python train.py --num_attention_heads=2 --norm="layernorm" --bias="none" --schedule="wsd" --final_lr_fraction=0.05 --max_seq_len=256 --doc_mask=true
Each number is 50 + 12 x the weight over its row's rms, rounded and kept within 0 to 99. Layers, rows and columns count from 0. The size before them is the row's rms in percent of the matrix's.

# down: layer 6 MLP down (transposed), 256x64, rms 0.0635, rows 109-155, columns 32-63
# up: layer 6 MLP up, 256x64, rms 0.0773, rows 110-155, columns 32-63
down109 099:39 54 42 46 62 36 45 45 44 58 41 56 44 52 43 65 54 51 35 76 53 61 32 51 26 47 57 51 57 54 52 26
up110 097:32 65 65 59 42 49 50 61 42 85 51 44 42 52 39 60 51 34 31 61 61 23 46 37 36 49 33 38 62 75 52 48
down110 102:49 47 63 42 32 67 40 56 52 69 38 53 34 43 62 43 35 52 49 58 38 33 65 57 44 64 34 53 40 58 19 67
up111 097:53 49 36 40 43 52 56 35 52 46 44 30 50 46 58 35 49 68 39 41 64 53 57 67 52 72 42 61 61 46 46 59
down111 095:73 22 59 49 62 59 70 41 66 54 59 76 32 49 45 38 49 40 47 65 48 51 51 65 48 58 36 53 45 51 57 57
up112 093:47 63 45 57 76 54 37 42 52 30 48 70 42 57 59 40 41 39 49 40 26 59 65 46 56 39 40 55 57 65 25 49
down112 092:55 25 39 43 41 40 56 57 45 64 65 44 57 33 29 59 65 48 52 60 55 55 43 56 54 53 48 46 48 34 66 30
up113 087:38 59 34 47 31 46 60 47 36 35 29 30 47 45 47 51 47 43 77 46 53 57 39 45 72 58 50 62 39 47 51 49
down113 098:65 35 57 71 57 82 62 47 57 50 52 63 52 51 56 55 64 51 29 27 55 47 56 55 39 46 35 53 57 38 50 34
up114 104:71 44 57 75 36 40 46 63 39 67 35 61 46 42 42 56 50 46 57 58 64 45 39 35 41 60 49 52 35 58 49 76
down114 118:52 37 40 40 49 59 44 58 58 63 31 51 44 57 50 58 52 62 40 38 50 53 32 62 42 71 44 36 32 53 56 70
up115 094:44 45 63 50 67 39 43 60 58 30 55 53 55 50 24 47 64 30 46 41 42 47 49 49 53 40 33 48 28 43 42 49
down115 088:61 41 53 52 54 56 59 50 48 67 41 69 56 68 55 48 65 64 72 48 47 55 39 49 51 44 62 21 47 57 57 37
up116 093:47 38 62 58 20 51 64 52 60 48 34 61 54 75 29 31 65 56 38 40 57 47 42 41 57 62 33 48 47 55 56 45
down116 097:42 42 48 42 45 59 33 60 75 35 36 46 45 47 37 35 41 60 48 54 64 70 47 53 25 41 40 69 52 43 69 49
up117 105:57 56 36 66 34 42 71 47 57 38 47 49 41 24 44 36 51 22 35 64 65 56 43 40 57 58 51 31 46 47 46 54
down117 113:47 40 46 20 50 55 57 80 53 42 42 54 59 61 42 38 53 41 37 46 66 72 41 48 58 41 48 49 50 40 68 68
up118 090:41 53 59 36 41 59 58 31 36 36 47 45 62 47 48 47 39 62 72 60 49 62 64 25 47 49 39 34 46 48 31 66
down118 096:52 34 47 72 40 61 45 49 58 68 61 41 44 49 58 67 46 41 45 45 56 39 59 64 56 60 51 68 51 29 66 43
up119 111:66 49 35 59 49 60 54 39 47 82 56 58 55 63 36 38 15 51 45 40 69 38 58 44 63 39 46 58 48 60 53 47
down119 126:46 70 64 63 60 66 33 66 29 50 52 48 64 53 67 44 46 53 66 47 44 48 34 68 34 60 42 78 30 44 52 28
up120 097:58 70 58 45 46 63 60 48 60 61 35 57 48 34 56 50 36 38 57 41 30 74 46 56 26 55 64 40 38 54 34 38
down120 094:35 28 37 58 62 56 61 47 57 45 36 66 75 58 33 60 28 54 65 73 63 25 56 47 41 43 35 37 61 42 50 55
up121 109:40 61 38 51 38 57 69 47 79 52 19 48 53 64 53 41 49 46 60 57 51 68 60 38 61 55 32 59 46 59 26 39
down121 104:53 45 71 40 68 54 74 44 56 43 69 47 59 60 35 52 66 46 53 74 37 48 62 54 56 46 42 55 21 56 55 43
up122 104:34 61 68 48 28 56 23 55 71 34 45 59 61 48 43 52 39 66 62 25 50 54 55 55 65 53 40 54 56 58 42 61
down122 104:66 60 40 62 47 45 51 43 48 65 38 54 40 75 73 50 50 39 73 26 41 72 47 57 30 65 45 31 51 49 46 56
up123 104:60 55 59 50 44 37 41 55 69 44 50 51 47 41 65 52 26 51 66 65 55 53 28 53 66 34 42 53 40 54 28 32
down123 101:49 57 66 62 54 20 45 71 56 64 58 35 55 26 30 41 54 57 53 61 38 58 54 53 42 43 55 36 46 45 56 36
up124 103:74 49 35 39 56 36 52 46 45 52 51 50 53 52 36 33 52 45 47 53 29 49 64 40 38 43 47 39 59 75 72 33
down124 100:51 56 41 41 60 51 66 54 51 55 57 68 58 40 53 16 49 24 59 51 58 53 38 55 55 66 50 47 68 61 40 45
up125 106:44 64 66 30 47 47 24 73 54 35 55 65 60 50 71 44 34 40 27 60 38 52 39 36 43 59 35 63 43 47 60 37
down125 104:64 65 34 60 40 46 55 53 29 49 63 44 43 15 52 52 70 29 65 84 49 51 48 56 47 58 56 35 46 35 63 29
up126 103:56 32 39 44 51 34 46 38 58 56 41 51 67 58 58 56 67 41 55 56 58 51 42 43 49 38 46 60 59 74 55 92
down126 105:55 43 63 44 33 54 37 51 61 57 37 37 40 62 43 53 39 66 37 58 27 44 49 65 55 47 39 71 52 35 44 30
up127 099:56 37 65 45 57 48 34 79 49 47 46 41 41 46 65 49 32 68 51 57 41 45 51 50 28 45 55 45 53 54 51 46
down127 098:45 47 33 70 44 75 35 47 56 23 51 26 48 53 49 52 32 51 56 47 51 48 47 66 58 59 51 71 45 57 47 69
up128 117:43 68 39 34 29 48 42 45 59 26 43 57 64 28 47 58 39 64 60 46 60 64 68 40 40 19 71 64 45 48 68 65
down128 123:45 49 47 52 89 43 45 41 56 65 41 41 36 66 41 58 54 59 60 56 43 50 43 30 46 55 43 40 57 56 41 28
up129 097:47 69 55 46 48 32 46 39 50 39 57 27 39 60 59 34 64 62 57 50 71 66 40 46 66 26 58 62 50 45 65 74
down129 097:54 48 51 39 56 84 34 52 38 37 63 50 48 39 55 45 28 47 41 37 39 37 63 48 67 60 57 33 58 33 31 44
up130 095:64 21 57 45 54 59 59 49 53 51 58 57 55 53 37 58 54 41 42 35 46 54 53 67 40 38 39 47 49 70 33 45
down130 099:45 78 52 65 50 46 58 43 60 53 54 50 21 45 53 45 21 57 45 69 57 50 35 55 50 67 64 42 39 50 35 30
up131 098:56 49 49 38 43 37 68 48 55 55 62 64 61 67 49 54 54 33 50 41 69 64 56 56 60 44 57 61 40 47 46 49
down131 111:28 78 51 46 51 42 62 54 48 42 56 63 63 64 39 53 58 57 44 73 43 35 28 56 68 47 53 33 14 53 54 31
up132 106:57 46 46 42 46 42 56 53 55 50 33 41 31 68 50 42 63 67 45 60 64 33 54 45 69 51 55 49 55 73 49 70
down132 101:53 65 42 54 41 28 44 51 54 45 75 37 63 37 52 59 48 56 57 56 33 78 33 36 55 57 32 50 36 46 47 54
up133 093:66 64 33 46 36 58 44 57 34 56 27 41 47 56 53 47 73 39 62 41 43 55 47 62 31 50 54 47 49 58 58 48
down133 091:60 79 58 78 61 29 41 55 38 47 53 50 68 48 56 56 62 53 32 46 43 45 25 34 61 35 26 54 56 69 45 57
up134 099:54 27 46 46 45 63 38 69 71 45 44 48 45 59 35 52 61 30 64 69 70 38 40 52 47 38 75 50 36 61 51 44
down134 094:62 44 48 59 26 51 52 24 39 58 65 44 48 37 49 59 55 56 53 71 53 46 52 53 63 48 58 63 68 35 60 47
up135 099:75 74 62 32 29 61 47 72 55 59 24 57 41 42 49 43 49 57 46 24 46 49 58 41 49 55 62 46 70 52 60 25
down135 118:46 33 63 58 65 43 60 24 51 27 64 45 48 46 34 51 62 48 40 64 60 46 33 38 52 61 56 46 22 43 50 67
up136 090:50 53 60 46 29 53 59 37 65 40 48 36 50 36 38 65 38 37 72 65 60 56 56 53 64 62 49 64 32 38 52 33
down136 097:56 46 44 55 77 55 48 50 29 53 36 60 49 53 47 49 52 44 45 39 40 37 37 53 27 62 42 22 48 65 79 55
up137 098:48 83 55 43 67 72 48 48 48 37 44 44 33 28 47 32 46 65 41 53 47 40 66 45 66 37 35 65 42 57 53 67
down137 097:56 38 46 42 35 49 50 49 60 58 55 50 56 42 47 70 52 37 43 58 51 62 50 66 25 57 53 68 64 24 35 50
up138 108:45 40 34 56 40 28 62 66 33 44 65 64 51 58 63 41 66 47 48 18 28 58 49 59 43 51 50 54 55 60 55 65
down138 113:29 53 49 25 54 48 45 53 50 64 59 43 31 45 65 53 57 66 52 40 60 54 44 47 56 43 59 36 58 38 36 35
up139 102:41 62 42 53 40 48 55 51 65 50 44 45 62 51 34 53 03 44 45 37 52 42 65 47 71 48 46 63 56 71 26 36
down139 102:57 63 52 29 47 45 35 50 29 70 59 67 64 48 59 44 63 65 67 51 36 59 45 38 27 46 46 44 51 44 38 59
up140 097:49 36 44 54 34 56 53 66 56 54 53 50 32 24 48 30 57 63 52 45 62 40 47 63 61 20 63 55 49 55 56 75
down140 103:57 50 33 66 64 62 67 49 55 43 58 39 59 80 67 50 39 33 37 48 37 49 44 50 37 61 38 36 59 52 49 62
up141 094:48 52 25 60 52 68 43 58 60 24 68 55 37 55 60 64 35 51 40 49 57 62 22 34 66 25 60 48 44 55 52 56
down141 095:63 50 66 48 45 49 38 65 48 38 48 23 34 46 69 63 41 65 33 44 42 49 33 68 60 60 70 35 34 45 57 63
up142 095:50 67 50 70 41 33 55 43 31 52 68 56 46 56 38 35 58 44 32 47 47 56 37 66 43 62 58 55 54 69 44 61
down142 094:70 43 72 58 42 57 27 54 54 43 48 40 61 62 49 38 49 55 44 42 28 66 47 64 47 49 57 51 40 38 37 48
up143 112:47 67 37 35 50 44 52 47 56 48 49 34 48 58 50 43 43 45 67 51 57 72 46 36 40 50 43 51 31 37 24 54
down143 114:44 61 56 37 58 56 48 58 61 66 36 43 40 49 70 53 29 38 61 47 39 45 56 59 50 44 67 53 29 41 61 41
up144 097:59 27 61 45 53 31 45 40 66 42 42 55 33 38 64 65 40 49 60 32 50 47 64 62 56 33 64 36 46 57 33 52
down144 093:55 71 56 54 33 73 48 59 37 52 62 48 46 60 41 40 52 46 54 57 37 57 39 36 71 59 37 59 57 30 54 48
up145 098:50 57 66 38 41 40 51 55 54 63 62 48 73 23 47 51 51 37 60 36 50 40 45 30 39 63 48 54 34 51 65 64
down145 092:35 62 45 62 43 29 44 52 50 40 54 41 26 56 58 59 24 72 17 48 31 48 44 56 70 53 28 56 55 60 49 50
up146 085:66 59 29 57 59 41 40 25 35 44 41 61 46 67 55 27 56 62 45 45 66 55 30 42 84 43 49 56 49 51 32 53
down146 083:32 50 67 35 39 41 62 36 56 49 60 47 24 40 47 71 38 54 42 40 34 33 56 66 47 69 42 34 46 45 59 55
up147 100:80 73 52 51 40 42 58 45 39 51 43 56 39 41 39 35 60 60 59 46 35 37 28 48 23 37 44 72 68 46 44 56
down147 100:47 42 48 64 37 44 48 67 59 64 56 40 42 75 63 46 70 37 65 50 46 66 75 53 56 37 47 46 26 53 67 49
up148 093:46 63 64 25 57 44 42 33 52 21 50 52 51 38 56 63 61 50 56 50 60 62 39 52 37 63 37 59 69 69 68 52
down148 098:45 33 49 63 29 65 55 66 55 85 61 53 33 67 52 41 35 49 33 38 58 40 70 51 55 43 65 49 45 50 21 47
up149 104:67 32 43 23 46 49 49 69 43 43 23 56 60 36 58 38 48 58 60 57 45 65 36 37 42 47 34 58 39 70 54 58
down149 110:43 59 49 39 59 51 49 71 34 62 39 28 54 55 24 38 69 65 64 59 38 22 68 44 42 63 40 47 48 67 64 57
up150 106:40 56 74 55 35 77 29 63 60 50 56 49 40 42 36 42 65 52 72 51 50 53 46 34 44 57 37 68 32 59 40 44
down150 106:58 29 41 43 55 39 68 35 45 51 46 61 62 43 55 62 65 47 55 36 58 46 46 78 59 48 63 40 57 19 42 60
up151 098:54 58 65 48 46 57 68 55 58 36 44 49 70 45 40 56 43 20 56 27 66 67 53 64 59 49 34 41 33 59 34 64
down151 097:68 33 39 46 47 21 38 50 36 52 52 49 39 44 45 42 56 71 55 56 48 42 39 56 46 34 72 72 62 34 67 51
up152 095:49 33 68 51 41 47 59 62 51 40 44 54 57 41 64 43 35 70 56 75 53 60 62 52 31 65 33 53 55 48 38 38
down152 088:68 58 48 73 58 48 56 40 28 70 36 62 31 68 51 48 49 29 44 31 56 34 38 63 51 30 47 57 42 50 63 48
up153 101:37 51 49 37 42 36 70 54 42 38 53 63 67 49 51 60 51 47 53 68 79 44 45 43 39 59 38 69 28 61 24 42
down153 101:58 56 30 72 55 41 49 32 67 80 53 39 62 65 60 64 46 33 54 77 34 50 63 42 40 48 44 59 44 34 41 51
up154 095:49 67 37 44 35 54 61 52 30 44 63 41 52 60 29 58 36 36 74 44 50 59 50 69 43 53 59 61 63 42 63 52
down154 105:59 55 49 49 54 63 48 60 59 48 39 56 64 30 57 38 38 59 51 62 52 24 41 45 71 50 55 39 40 59 53 40
up155 094:69 19 60 42 23 50 51 44 59 27 55 47 46 59 50 39 39 31 59 54 36 57 60 64 49 40 38 83 47 55 49 49
down155 096:53 55 37 64 73 47 28 26 43 48 52 71 35 71 42 59 46 49 34 63 62 24 57 57 49 67 71 26 51 57 52 61